Weights of a small transformer language model.
Architecture: biases on query, key and value, untied embeddings.
Each number is 128 + 24 x the weight over its row's rms, rounded and kept within 0 to 255. Layers, rows and columns count from 0. Numbers have three digits each. The size before them is the row's rms in percent of the matrix's.

# layer 5 MLP down, 128x512, rms 0.0879, rows 0-108, columns 384-511
096:126102158110177164113121117113145180133148137104107134143105146122099095127132115161138178165147127148193126113097119128109191116200141118165122120145101151154167100117146127114131149132133123119137144118117160081105105132122138164137110145103121157111132167136099076131156139168075103138133122129105144128143127133149141144112131135131105090147092167108119136114121148124120128115147
104:126127128153103144145108139140142146125132139119131093119151115130139076175135125049096149111161138164100140130123135142129089117115177161150111128108121140131130143096156086133168130133174110093111092130145174143139121117110130125131083078112149111111137125099167092109114151147120175133156070127101107113150126126170114120128139133102170101156154125144116127141171129103092132120137
099:155112117117090137138168104095130160088081070075115131124125121109110100142148126121103159098155118132154177101103134123134103128111113149129131110155073121135143130129144114102131145107094099098141135076090094112108131133102123144112118117094111112117142162112086167113144151113187091162141131146105155138126174122112126179135143119149143127153126128104124134151100110078110097143142
097:082115178117128124150092137154135145172156117160122127175177112138114135150182098112113191123157115113189160150154105140129120118134137101139166130135136130152108077124125078114123144130165120124137108108060164141103140127124126120080090165144155097129111112130083108136152113146148107119092147135169168109125134102167120100140120098158128140157152140148143137159116133134105096144144
106:145128111114146138095123132080105144138093099100139129118172138154101162118129107134107128080126086116150109138118140113117109128102126151136145156143101164116132135095117130167181106128081097118127161124112133101193151137143143114128109128128141164121123107111157131088142117138124126167147174136116122109097108091099135122143163109099127138136117127114140131141124111110167091086114
102:127134129135130139132110132159112095143094149072121125159115123130137138156159108162119150215128118100129158140168127107120149125119130116140145125129143146143048135146117135144105148094133148148101138141091136152118107144110150088098152139147122087132111126150197097134168128120130109123122124129138130127137168096126165153096131126137103151144161143149133114112103124124149126131145
103:122173110078115130157107156140123142144126124095132117140121177169163106125130117065127120125132160085121122128096151117107131065109156147117119135103144130144154156151156087115139160106149118144150160113092158113135119095115120104154116127144150137127090135159158126155145104103104125098122092102129116092120063117096135166084092101124151140101082158144133111123095073153145142105127
100:112100157169150120148160147142165142136134107131089090124126143155167109127163117128116055130097120146108084136133160095142134114127116142161102138115104109107148109101097172161120114178119141171105139091093147125114145072101126114164131118108089118127157125121126150174102138164179150148099151163119126181148142165126169139092130100132103093161138124144147111089149162139127126113114
099:149095156127130159129088107185114106103122120129140115081117119118111137117119119101094106124096077175165134156140172147113108110088101122094118122117144146129104171119145107126149127152071156162142096123070103122125115131127124122171117155095184118160132113102107158109111116106105147120141118140107122120077137085132084097141156168175161113129148104121126152124152097113125110121081
114:183122156152143144119117080137174109135091153158113109122136078103123153082149145104137134135117104102122106126121165138144096101113121114149115133123169114143158155118127125125132103102125122091136162160151095122127157125131116121087162107160077124163123155108118106143131102153105144048094137105134111118126117126149133143120130155134136113119118034107124130115139103110100160112134
097:148140065114137121155116116133134119138130134110117109121117091123100106090115152115115082075110130142085133154100142078109147110124155146123156118137098130141115126155140110091108129117096142145111146124110116133110088117161139139102093091105133142131133112097110139159136107086082080114085125156110119117109164168139139116128117102137118143097098169147127155123100120169119145124143
094:127101119149090137138117125128092126149100120126079154165115152165147126106135162137103112113149082193123114150173114179123100141132113102120181146131116089101125138156112161108177098152152131120156178103148117081143115112128108146149072141143115129119133117092122146147152136150159115112121150152120141139101152118103097120192113107109070161150136121097146175116199184101149130179096
104:125118094140105086154121102129133135142146158133104147136142118125139121135133120131126156133155134108104121138135126129138165081169168138118145112146150111115093095109136141123117138098101113148140106126108100151167104138145107157114119138178154153166185123167146122066132159136138138142104139133158169107112158117127122133111128121117133123161156092103071118126160145148154147144176
105:149112126067145144161162123148117125100117144126150139141080110086157142097156118120142131162109150126127102119127164083152136126148119120158104133166155119156125097145134122162118144137094141103100138105187098122098163138149150147138122154075143122114126108101169164154120129127123141127101118143096113154147116155119145142121099129081130155151087117159136143136137182111128124132117
101:122119166127090109103175135131149117132130109128180129123149106107119150132107092116066116084118149118116098154109123118091141145091137090111160117126128113109125140123111128165142136126129140136135129105120145074083123097089141059166139121107104119141101089137096148099120156118140181147078100112135178116177123159087143146100101131163139097133119151109119109111107123112136118138120
103:121126127125107186115116134157131137131143117133144096164102125111150119142143121134125117142126096103077181140142112110127099139119124117126148126127131195099143120129148153085169167088140151145145113102154109136109136116137145123116128110097165119149098117161104126146142081147092093133080114154107117120147126131122143125145109126109115155136102143140127050113097146129104116142098
100:113113100074146129110111134167123129152149097123091142138100139108077166088119160132075136092136085116102124135106159129181142098120115160133129156153148112100104126152112149106144148135119180119080143108168148134145144131159101154126070110121167139149110106098154082154152111167123099110114168123108121093165113122144151100127118157138082149131115117111152143106105132092125141085130
102:098124126114122094109075098136105165161091144130128088113135109118112112144101153137081151154140104161196131130152149125143089166139147149117173090108162127135131112139133150143112088114149164157111086132152138133110123119138152141153073162122107119138114148078089157136138103146115147127119100153100169117168099163126129100158109129091143138153114155122124104114155150108162121142102
101:120113135136157160161082121146110108135138145124119187151118118172121165139110131113136095144141101107139158116129124094155176117083131114077116116136117146133085128136140108106135131132153168110136161148118142136110075120160162162086108143132131130119114131148164122155103178140153121111130121123144125147111153100126101088139130098124134153148126120126156117112181148123147124089124
102:162119103162135113118146102134149156134147144142136120145129141129158148113125117125116106139111121111086134124164138151131144086146136141094124166064102114100115143141114075132128105134107088129132115108155117121113114160120088130109128132149146136121128096106129128103138118119118141140123123147135108056146156132124135156134106160174123157129113113159149092109109122136075185162172
098:151156149177123124134139144139126133115145075092130101102138121145102137144106115135159153113121178110144125130139154123127088106090179121110120161141147103094113137122106142106123194135083147140098148153126150112092170123125120158101153174161094139104146139184127143184085142166100092139110094106128096153180096137144119118136131129117137127151144114151144153167125150137180118120144
101:127170158145139146125087159132128079130118139087133177120119123138130142118119137131140116117141138138176135120160095119117133119151112101126146171132121137155118125128110156141128096150140126082134119138120161127151140112128117154171117129086122144128111137101138133121102150142113148153134111153178062138131117122150126137111138163151122107161133111090138185148152096168095131148128
099:112146133131130132135089142106097148098140164089130132130161185131158144110141160163157142110079118118109142119097130088147102144140141126118102166136110103122120117149169125092095123133168164147132081102152140121148101152137150140114121127098106155135136125145124151126085138058164088136130149154101154132111102109130138135106146074089108134086108136119157151075154105133120103133091
109:137124128103121135182113110105147113123113122139116134111096140090119162134116127140092149081142116125122110134164153134155138144119128107137125134121118138120133150103126124141121122145156084139115108105077158180135141084126162163134145119131107132142123117169144155114086156140118129114142108159128077127119185132118120140165152150189155117126105150119142142151108127166097145125161
093:086087147142134093091141136147118132176105151161098102153133133131111108131131108139192095125148137093101167147148070126125125172095152124145144135139182129111111133100123136124157104108120130144097132105141133110139111151216075121157150179123148149139122088141138122145161140107157113106088122145128113136136128099129112111143114121123172134097163087083114100132126137160151115097123
102:102116189171129126129125144105132120130095120122116100096162091126128115095119081097127077106102140130127104094119151132082115106111155120159120079132180123116126142113109153134130148107124140116097108095119137133140151089155132155122144135088104121131150126111103160132081140127136168137110150151163093139064144147134091085097109118101096116113121145058137121154103122130145106082085
099:133097131121149165122176096143156139159137105124120173075119141143111136155171113153153141134139137122126144097125132130109176149134140125138079107130107103089124145153139132123135151164104101119145141094119110178127121099088146125075156128153140124144103176110112133110140084077114119115139132097133146174143101115164120123102110131077137169115108162105146118102106103133129127135115
111:088113143108137134133126139128119077145130168101141158105146093130134170110102145146121131129143109178096164118126076136139110129128149112147137133104116190101132100120130145139128121100158157149105121117130113148138141132150151132133131152157152140071096114089117152130086134117161162142143131122143138169117101106084103128146138127094158120169136118080104155146151141157121109153133
096:140116097154101109105151126126135129176151115127130117117140154113111088162148142120142090104071146138147157142112083098125083121139110105118148125122122101186110089110149121130124129133122155113120114100171103121145136138136132109103189119107126149093131099128158141133111147157115120093136110119155161118172077141077117134205117168124148145066126162147131101102084148117141117136128
096:072119110095106144118112123150118142165129131110138123126153131097152150180176140157073124137136133111111133169197136134131113122189096115155115119089118135168175153179106103129137121143154148145098156099151119136076118143169134141120146086137113145127140128139148132138094118108147141122154115105133141132087142122162113166121126128156137188157105136149167111110161126144093142135113
100:182135126090131138137117161177124143135135172142085094118137145119142122113112145116115149170135106116187169101131129161120103115120172151158144142135084105176164153102138122134134122121128112157131138156128138138161143123143127138120138149118135140134133128099155137158116113152117151187109136144138177119174103138129099111134120152123133131104110129112154132148106185139153107115098
105:097119120135130099123106123147137104140121153109126154104125150140117112079116105114118153120122139116099129063132106124137138157153144167096129155117093100105125140168137156134129079183048120157147148099110146142132130146121162129142127149141126117177070099141097157131135175133159071136158142103069091106110111128145149112109125117103158155145159137152128100123130103117156109139145
128:138123138143191161151124125096139136120131109153142108102148132133098103106163138121154145150190117137138134126092176109123163152101124138126137102156100145140159142145086133131133159102153105144111167101157130141087148146138087119132120130145149115180127137144145075154153116102135122191187158091132145167150112145120142144138105123147164168138100119156127121126108133115184093142142
098:164128100139116140102162122134123146120175086128115141160136100116145129129125166125137147170122125148133103132113176143138080125104123118098125155138120110118066143106112101150100142099129129103093126111144097121121107148155110134142129099114162139088108160130131097139146102156129136132123122162122161109149127089131106155121158093134142069092135099086172108142076126145142170165115
103:129117117169111082126110144139126090134122141136165105152112100115120119097141123097152110126110129153061107101176087123115116096107117108105144111144131089130134100112107131124157134139123129111132127067149142099111103140111131056083143125193122132094133083143101148092150116137151124097144095111080139143093094099101127085133118148157104138146106122134130121096142133157159070109114
096:114134147086128127153100148090110141096094137139140109094151123128128112148111150125109129107131164121160138075153168132101118100129120123121098098096139133132095110121051131169109112133118095125140127133104121111157145146111071122157126116136135109095108130123177129080103147085152107094110091128128107102126129102154112126106114126101078094153113123118102135119108124105124122128184
098:151114131144084119140171125095120132110156101093074116105155135104126092157145188154112150153170177105082119148142124095142108139128115136108111118113115130122116104126106176108115142129164119128067127121123057111137110154111120140123102136136111119135129112121081095134126117138116084175097110138137146108115095138135124187090148129176130147143112130132172144097141102170132068143170
095:142135134134124116140100137130118147132144165191123116118120119170140165124162157121106144167136123141141121138135099146124104153145118147146080134127142106125137143117127120079100110144125119143109091126160159187123091145132113136128133166106153131105132129168161113161110096102135135123133123166111128101152137132135136119130142153184116133149135118140076103153131104165113138116126
098:069131127118102123140118125098138141117143105139089114174145147134108117131128129115132139153153119113115207175116128102089126125146095089140124173094123121128125143102123107082135110113144084132159121177144126135117184126111154146151093135095165090115111103130127085130147116129144093123155161129138170146113126123116144175114103107127133125147143151122115079140139130074104124116155
099:165098124162126098091099126130078149082104130174076139124167120098187121131093138157111128127136158113107159179131157133098125144133119107079109147149167139130127115153116117109120141107146112129099102156131124143135115137130113124101109142126148101153163119149126091109155117137153109129129156081138102133147164104097134149119131121162093130115167134123134108157108160111133135095198
102:138132152114154134088105130173133134142109149177115105181124108150108094097111168147102125147101100129105169152122187141119121121161150137103150146142136131145150100113102153127125141123118158133151141165129159104152116127127152113083134103168149164124098138140097134136121101117147158143103124124130148134119191173132120122116094103093110090180149181130120167104126127143140146160108
098:119139136149138111097130116121080086088082155094090143102117144146158121122112141099196132115108118157098107120151143121141151098094145101122089106134128147197099080145130133163113140135149145105134122191129131150129110129128100149083067132133150111110103106121133104163126086076125121133119191132158145122136137099144110155159124152157118128104121166115104115135148100101155135152145
103:168135151100133159092145131080109159126136173113108122134118115118100167117152131123140168111108109067120120137121104147108179093149134154127132114073109107151172160121134125129171134146106157188124142135132136126130146122124122135139169092146138128132132134112149121155110146141116158098067095128133131151080161136144103118146161159114132130122134152144121100133115107120080105184109
102:158152129143145155113158174166126111132150169121123163117132127130160157094098129142129116110118136100127130089146107143149114119100136116149165153149096095096094126172141127153143097099124105075149130192135100125151130113108149134108134134117123152123122130160098163110085104114126123121152149088153109122160166125109088134174157175145140135123144115148098139122149111141122162142167
102:136111132104116151102112150125169112111166182155154133118088126128132157113164129140090107093146120164058141216102198103112129100128134106129106115119130135105116147101130115158186130077097122115096112121130200105127124099167111100116150119127154130124130150117137133175103126153111108166109164132135144131145143139104117146163118163151156156097102160076111116132096093150132131150139
103:139106125110093117164144126136170135160111132156158130115117122119081115174128076148175122190139125135143123167124150109141115109155070127175075098108103131158140168128092107126106135113148125106116118107134134162132117140135120117106129140104158113091122151119121092118140159099158157142146142102109139099110150195136075127139108120104095138141119111107111097096124137188109138134118
096:128096154134121119135135086090155116147097145159141153088104128103146121164086127125108118124126142106142118109119121113122163126146123123137100106115134139125167090137099119116136123132131118175120121134139141117139108086148163116163195154145043117107134147106155143108094116173145147087112124125126074124147136107115139111156082148155114139124134162122182133125072152110131123136094
099:200145134127118109120127096139103074126114154106111147155140144138113125171138106141084129109135113132078107154141169179162126141197107151110162129114160193154142148153118105158166182135132122091126135116118103101147107132102107138121091121153116129114119173149118122108165153131103113147126127145137104131122167120143134117104116088160117125133161116156104142122126155129141123168133
097:113135103113132117090073167110134094090134096132147141138135084101116137137135119135142141137140146121162117108172115127112142140136129139113115142140095157139123117114108133142108130105117145135126150140111122097124126122124105118147081128091124143163161149131125119116102098157139151110117128128131154118114125117097139112152134112140100155185134107157151116091076104122125131147097
095:152134115110094126151158154107131128121153117115096140139147121121138133120113120125137133090131116144119157152094164158132137143124126133097107090080116106122090118141128135122110102145096122155140135142120117120120115095150160114136173149173098158138150145129167162150113143130143163099148163126163170121143127122121092179117101088131107110171127108124137154161116113142117144115146
099:139102147113132165112170134117134106121153145164167101160130115113123136155106133147150113097125151122116117180109090140129147120169084137162156144128137139139128135110089176105153140092125129160123133118119144120145151052129167136151131126156154132083094159113104119135092159131119162130137125149137104135157148138080163158136081172164122141133135117115165121091096143133134144165114
102:097176100138104156162139114172155129135114186124131168135155144145144152144111139143128113110166161081124132077134152166111168146137140131125112135125125115085172107096122162118121087155198105147172152090183108146132111125126141112161138104106140136141119111155141136083156124148113138130124138137132113148114095175122108114159167134128134143147138138104060100136160131132118139116139
102:114136094149130105143120130129106145103144119089124106111152127107137137123099127139149164114144143110132155162142125127124123124115128161147142138111144143103135112116097104127125151146138158156134133164153157099138131101126143127144136142138130143150121083137126121135176107164116152137125129120102187162119132142161116082155184073085101156145127113111097140139140118129066086113089
099:113125184146140153179133118131150134125108107152126131069137131133095125140077201118124121116092104139140135092105114159121149129102148131141077156133123128089133117069144099131168125126121151116125157105121118126135132149117100105143111088115148140093145097098147152161170122128110107147127140119106122175161144144143097102116122098129110144139106156131106109189154161135080110124124
096:093121068141157126121104072145126114087148162115140106137159149136145134136158100124126145144115146135107111162136130129150147105148122124119165146114130158090157158160151102161141134121128112176110122079097122121141071114115126131129136151140112110154127143113112156131120095133134128130129126143111101124149136149118129119110125165151134157145160148143117137117091075125155123184116
096:101132107147101091123119098145097091135130128126117126158127104085131142110134128115115117090125124147089112100138107130118126130116163137147137138155100147168154146137123098137116142095102143140137142165122115194147163113133112143171106107165136131154105155135105108137143066135095148152077119102139136094108094092151201103114137090139144154135124111176122140122085108140108103106132
099:142141109108168148134130104087078107142143142190074150127196095104142129112108119131154146094135142158159145087135164138157151135087155104101112112153152107101098123103144133133140172118101123102134140128132129185140123144161123138133105113134163167129150162143185127152144175097125122147139129123160160149166096128121118106157150143138127096155153085127141094108144182118105087128136
099:092156102155105114165116093157094109125089130115111078131134114108127124091154127111154147131134118160157106126127143108124104169112143134129127073105150143138118125085147124130105130114117138150136101162159142140133087136109146162119134141114121100134131123162122142139153156107140161102161121103140144122122098158130141131101137144081126123112144172104113081135156117140139174129128
100:138133093129139124166138132165096118121124113099116135119157174158135124135124117122127136135116140131109126146082130124110159180108138137135130115124129122114111106166120152116098118088115133094148128152119131136100105118095162115177151147146128122123141121086119105101164145165074103111179139122128118181149125109092119122129163120112121099094127084100140177170116167144123150169181
110:119120085113146092096099149069118117120150156133146114128098153140119129135144147154112165094131101131166122119100149148119140145101101130107149148181104107142117143131134086114117117149083129148184113150189131153113178134081099133106143097147145150115125138114136059103143149170135129107118130131136075102118139145130079146103107155129129138080133122153101123140121058134076139089163
098:168105099178102145157104092127144163107105170128129119155102147169127089110091068128167145134135130129093116124158137140130071121145113100136090084116110113121137112123120139152147104129144113158121118120108129074148108126122100136181083106169143127149126126132119142145105125115147131121110162121147168134124136084126150112132137135094104097109182106130109102109116163079113144125137
094:089130141160118081155085156112121130114114101127136144133075137116173094111150082139152143102158116173100125169126153139146137146146119127161131151182143111085142077157097104094068115130153128108094117134120108122131084157113118110141162134135095128133147127130099129128122089076101149118122081111149123159136112143124116132125123115088152107049145123124175155112117144125123122144094
091:110165120120136076141156133123097144143122094167129152145107177167117129104088075154157112132154134150122122120137140158117102158118155161115129113106138125157149140168150128147100148180101077135091124147183116102137158130127150138154131145151104117177093133155116134120126087124144164137128098111118139165161082116128134120145155129109132105137100146147141125176127136152128130138076
102:135086082142112132109139068134091118101105107105156121123145115124140142117126146150149133151136100076121121084102147113124122186110118111125117112148133110152081113154142112084093076138147137096116122131126177133080132161094115152099158147136127136143124082161179109098123154114125156135148150129106122165156133141136145141133105101082094167157119123152093152130137076114152147154142
102:151150131124161134100119138130150100136092113142131110135133142135104162103160122151155106171132127141129121110074092175129137120169100114126127152149110133148129150127083143146097128149160097157172122142078167105144125128167110135154093133126083140119092134093137075151141149114115100148121140136156122101151147141131153143142128103152176121107135146152134071159120087116129140102140
101:151124106123136149111128153114149104090165153173067101121086111142136126121138154141162090158079156125147121111099119145117146101137096112125107171135115141118134177111091127127116130179145097114141166129150100131095116111090108163129121082115083122111092150137131118159134124102140121157118082126138124145120145165114121156126154156171112105112113145155138115137147126117122147098109
103:146122112159133145119107170159131110106101088161155128137134150152100133102143151149130099119124169184092144139128153122132146128043084136095157121095176100142131174127122101119133156125116118137119131117127082129131122125105146121092112125094133096107124131099121099114165105128129089104152125114107133144154126168100078095134167142123115152084135136136129152086113153122093128151144
098:104090116129123116152152147118169075122128086121138126169127114124130150157090172147127153062135136156140129127141166139128086167094161144125143143146125108140101121127143176106139079142147140122142176125121151137135119151143137111136154114136129150174167126116108146079138099158133149117130063111094117136081144140151104149136105086091181119111081107123155160117116095114145100084189
097:121126105112119152157123158129149083077153124153126082137146141153110112152117100130151128110110131111139126164108131110102113143108063147113124123161169114091149161106154118102109116116088114079124128143155150146142098130119118114133135133114143153150114155137120119150120119096121109128133091135125146136106170102154102155131157114124106103149089155115148138132135111107155142153095
100:151154098142183098109141132098125139107164112120131164137125113129109115095163112121135141127152155095099134073119128154156113131132135106092085093161110139106130120140098149075123166141131096113140126134117102140123154135120104158180094117151152127114124114118146104154091141122132106116150167166136074164124203119122146128128133142152149085138126148152120124115146130168104160180115
098:129107113114159118137116096141141118131125118205144171091149153149130143150120118147158112158142131149104125157123125192117129120100142155114121110122120102133142167145145099145086118097116100114126127148122131196151109106152113112116102145122132124121114125081108113150082099124107132078133119138145091070146146127102120128114138137140141061141138120142144123159120131108126132082109
105:177065154161129144128136146097129114146106125127145118106134113113111141124119120115104147158144111129089119122181109144131114127131127118092164102137123127097112129131120163121162112172147137127125136145082099114127133146144126153102133116115151141140108110126106142125158127131062099125109151149126125142150132126113132098102124169149123137155147156175121160111128116138165102152156
095:113134135152117172135141117126092095159133143122142113112117103127119147125129062109113081157132132091106133157138133099144143122146162104075141073128152132126114108149111123107135131162120152144107126118071090103115170127074141096111132124124096123145113106157168156135112117155139115138143101107113106135131133123107170107133122147151141102160174110138102141131139119174108112133180
105:122118154127113111132133175077115135131156150092126108120133144100151137169130137117174077112106127120152145110128104132145149159113131111119100145120143149153121140163107091145125116105127106133162110139120095124087155143111110136111132089146116071125123102126170096083157139086141108102171143105135100185111154154101131144112080113120110133155143075113083128139158160117103117106149
098:129179187087106153130136170145117140114148137132138151158102098138143134132129132145092108143080092123095107130091159084103150140122130140149108125155133121131169100130105168121105127155130148105114132132119110151107139102098131136135143157119121099109130094094109146115149135121113171143105091120088116156125101148136140126068122129133098113105120129117173155140157108130124133157129
095:143150111134144167097105150133150107080114133121153138120094204137117136144121145160149150132135104145123128134104156178146107110113146143119118165127093148076145111151155149097162180136133099155129145134113111155127143114157124094150109132133137137121144114135113144113100140096077119158136126143151160134102104134110132136126104082108131146141125102140128139106092144118105111095127
104:127152138140145115087145144080110149140155131113154154149116113144132144125127125131100099109127153118152158139142104142129126144135119129122128128127104110103119123111152145114123105109137106129133105176128129122107141106138123072111133123194111097082131125137124170143128123113155073124109127109138139129108172097127158126141131157125151154114144116124134149150143120118132120134132
103:131121113120146128154139092108121135127095134144150131117162122160123143140135142135173129148131132152156114159133159172145119172126108108110133176156081146155129164141167163138112185107140133109158109121110111145123109142115084158143143098096113104136100146140182160169116123078145050123132136114129170127120092100173142136123105113108174136142138085125125106143197066111188133147119
101:109111151108119150131093122112128107116109169081184110169130107148143153180119162116146183099111099125129129130135062098135119107138120110127173169125080115121134081095092138091152107131151126149166106170092117077115077123177101108104161087120128124119134115106132125098147120118139182138101116095131140099091114098136127100111120114073113098110134121116130121091119093092128095154102
093:106145157145138134153109138128148122101087141107138179146181126157129159131152160157074160152140091074145143064131117117122130148124140109163096117137134107156155080158152145140140096126142149112172141116148132110094142158159142136131167091068127164135156122131127104122085107128130104132164130115145128097111125137137132149118171121126096108079098131128155124111121164109152147125141
094:110071142111102132132143107140113096113121110121119152098102175144168116075150139145137119162158142130115126124127165153153160121144140115141098141115125129123110140117120106139113129175154130111114099120167134160129140100129147133167124081115151142116136140099117180108074129162115094111129156111097135144149134102146145155114122118113173153097149128144113095151118125149128092102123
095:097136157152110124096129109133133142102137117092132131119098098104138120136073162122114122138105149124128075085151128123109128109113099143112113122087146123116181164091107152098142152076107169155087124137140118131140150144123164119127152120162151101152135119131146127121119187116149146116145094147129135113119065128117110106116143114112111151174131136112127151178118134126104122100098
103:090134129128110116102076169155123135132111125164080120118150071109126125115158125109144103102127167105208144127126138090147134117147136115113106157139131126147125153117134120159124189107108089108174121109134097116123174136117081146123130133093145129109123137149112121128135133133120127154136122110149119149139150155115118149126125097135113080111168141141081090155132114139112136119114
101:096108132117201143143135151128131103127105122162091102142115123124103123136089163122096131122111158124132105106100067093119106156098157142074101120125159135120089143167148131104121157082112146069130160106180111152131109121098146123094123136143121081108171108170128154135147154101129137123126133114150112120110106137129145129117135106128157105119142116085158147148160110101131139106134
104:152152105125140143115150136135163177141142109120159146131115132139076118116134125144089125134138156123133097131131148137121123099144147147111161090188081129125183098106139131120127084135111125100157151143153121105147131151115167126128140155144178110118127135112081119120091121131157119121123116128085102161101119145159099126127116120118185106099148078153132147136109109136136138092099
103:125052121089117132140166116135155157179137122177116126130109121110086129109111118120141143116104152070135120116117131175127152137136130134119132182143183139127141119137122182141142091110078123090109139143102128101119169114126149110096163126162119130122143131110104148123124132145111130169115158110108094084158142116129153129153096147128119103140119163104168111112153109120148164123077
098:155117120106119148116154143131122163133119134136124127075126081135111124109120153092108149143104133086085142114135144089102106076114152142133136129126099102160136135081172130120102088136141176122142141179125125111126136140100116132151160129153129140120078164060138140136148133129194095140138150130168176151122100158166146066097152097099076112083090142126114141100111097128125125103112
099:127156156143089145129100107142115116147180089123123166113096171146127145103116116133141106095136136119182102068131158172126081113096133145117141108152168106177132138110109141114144128096095086139117102067155101112113146157102133140106125063133102134134132142130105153112108129099144114120137130144106129130156105075143116087144116116149108164086137129136111125134110132122105135113094
093:133129106098137119133143150111098163106065144119101116118150150125129119142111120153164153139123166102118095103116178149134155135135103134098104131110121118110148121157118131092104142171131104109159158098128120103141135145124117110114105154155060157112103191160125167100157106146119146148163146128114071120104159137167106144121102087133137099176136141133105146139119138128104134143115
091:161148155145140091110121128124137128117172113112113100178094110139146123124169125116111097084100112139139078141115111124098182143121109167121114141122117108145145135119145152078099090086117100069148151149145138128131133138100114124130127116129136119153123125105138149104140128091133132124139140129121170106121133178120097131100143131087134122149141142136106133110134115130137153124121
096:082134154144114057112158149139118192144135127147118106114172142122150142091133122098111097090110092096086123124151112124127118135123167156161124072090131168154144129106082113152127133134081129163111147162098089143130142129133093180134156137114121175136144121129134127129126150187133158148156123111133140129102106125155147121152137135144132163110115089156124141149145125154101132092135
103:117172095107130103113161117093141174133118070130122125121113173095116131126121116172136165151163145150163148157105093147137154175163149130130106119097130162154136134144120155163109131119169115103135119118160150135111110147132133120149134154104130148132130126137143110079112115108121163174155143119140131104129105082127179114128144165143145128134129143133119143167126163131097084158158
101:163166126161123108113121141150151139141127102095093118135139099108130129152121114099111096107145167130091103166141123152155151143138150162153151146112120163120193149108118106120127120145115137164142110110109180135129122138113109105160122150121095117140151117159116095140119114133095155074113182183120137104124156148145157185139152112155165081113096144111111124107121114129161149108103
102:099138077160095098077117125141150136145126098142137133137091135090114138131146176132154158111102123179119101176093122130099100122140151147141125127089117111172115135123147136107121190136117156129121136154152092103132128174132127141131135101138142188148143178130109136181130089132126156084093133121135148115159098122110137164185120101101105168127122072141098147140092148139112123164167
097:131187086148090094123111152101111133119119096113153111132136110143161112124131110094141108137083167140146126107167097110106097123114128137132130122112136117162144134111131105140126104120147124141117124085115118133087113100117130131171132135132142139102166149127137172132122137155124122158161084135117101160115130108144100119096104157164155120080148111098122114097126131087128110113132
094:137141150145138141124102153157124133126136116132145122135096091089172154097113120138097129118140094127097118155132137128139105123123100098147141107133140123066139104101159103097160085104149167132161127111077145089138127094148111140135132130144143118154130173163112140146139109180128104138114137157134116164113111145144134118130099126085105083088149083136048117148113113154148105101100
109:143100106152089094127099143115136129171088146141139128150160114146150136138129126107156115125127093094130132156085146086124127113162124125143120062132111129076140125153123084097126108129092118081173097168155133142097131138138137138119115140151099098111109085128128127114118136117133103106111136084116140131146128104124137139140166094109070089136106118131156112165151094136094122083159
098:122122143102087150103119113166131131136149200126104152170098158146159129136138139138109127126103155129107145121137115144145104133163133095138136143150161105115144121150194141149139126141133172176121077108127134143124086115148155076126152159084132117104143146104134143167137207125096146089150108150142116096102133147163172109101132121104102144153139136154145136134157140129093142127130
101:137168139123138133152098152139145153148113112149145124163116098075186092126166088141109093120107110137132108134128096108118107139131119097169137135138119111093100165111131117161092174153178106115118118111128132155123114114130125099130110139126126099141123119162173108141126115128109107135101136113091160109144149161146105105104156127107156114100135143115157161159110092139118150087143
097:134123145150106139165136062103114159096118131095159118116140149170139139147143138159154125138137145101146116153114159156158128149080111169124148151126112135144085095139116146125144092156155127174085133102091138097134152143102109123165128128109124161173150190102167148125123143143129123160170098136100127104117119150107133156154141131090146149131122113085139160140154138109160175149078
098:122180158080112130132115098167149114131086100140151126106144127142108109132133115140091127125105102138090105142095102111150154137170086159114162126120148113117206143150131105131149138114126115111140108088129134128151138135140149106119146113086108163127191129139094118134160145124169160141142136187159127125135076179109152157161115119127090148144127193169114125169112129133187121154104
101:127131121101159129161099157139131110103169129132159110122087100163131107173177137123162101130150106098122091113139114129130158158150106130150155115108076088175114132122136101131109136133132115106126116136178113138144141147146139124177134131125144113104118096113132115105117144168125130131110110125083159106083132147168131140147139120130144152149108086166138085104114133127123145134121
107:099140149103132095130121124150150171137158143099143163164127172135117150175114105170077100127111160176125133137138134158138121146146129130156112150158134118106157104112111132152171116112118108127116129137097153146203158104140139075171132123140124160115168117107137166118130149116136135110126125152088165137093152105093135113130174125110136116139129164106144150152103120148129138165141
095:107125145157142157111115099102173087125087105134160121105129144118130133119164107122138143157131136136195100127136103087135119130087116166109151091144081113095065132136107160135172131155148144120159120139130118126134133095114167128094128167138155141101148146132115162142117117148135133142154175173138120111120111157111161110126098120119134137079165102150082141103106137123125131172132
100:151122118145116119130200132128109139154136125122165144169124111111092134129143143133123109121119096103174121100180110143146142148106092141132136115151167106158114132135157137110118119114119116097133129133113140105132123172139098172135122123124157128119136124178118147132129098100140140151100107155152080119157130165119156111159120138179092114138120166114134138138125153116119158182126
094:079155136093103137100190145123108140138163150151109112154094145111131077193153130116152144115147110130112139093143086077110168111135148131091149092138149165172063099093185094114152112141130159097148125137121139162132149142148131139082155120131170162117146153181111095137173130127171155128131127138142139137172140111144086178128110166131143094153106123123115130161176168117123155120075
096:120130103107114125148161111117121150131128118133186147185108090126124125126109111099139117129117121147158144124148133112149167118145120071112139166092159160131129137122135135130073140108136159169131159166140165114151114100164122120109164159118146123128139127114116174118137116101114145120134120148147174100091177167122118155150137119143123200099111136107121108103102130143164124112104
095:097148172093151122139140105132165134149141150112165160103077159098109127130126088109111179108100121178118162137077142135133167125110136094148127155095135166131189126133107117171116115146109136166124078119123145161122119121139150095123164119144112146137155146084106147119110128113092153118147132093104157145148149132114125101136113175130146111104136131125159128151137084130129107178131
101:146125140115163139161160125116165133140142104122116130126117122132127104148115119135143122130129120114070153131104143137142152120131144102117090127143165135080129138171164161137105119126147132140147145131099128150148145087093123156173142153090145130112125122116101147111080164081058088137133121091073108123092137133137182136100108129125123125134138115099153137142146110138141111133067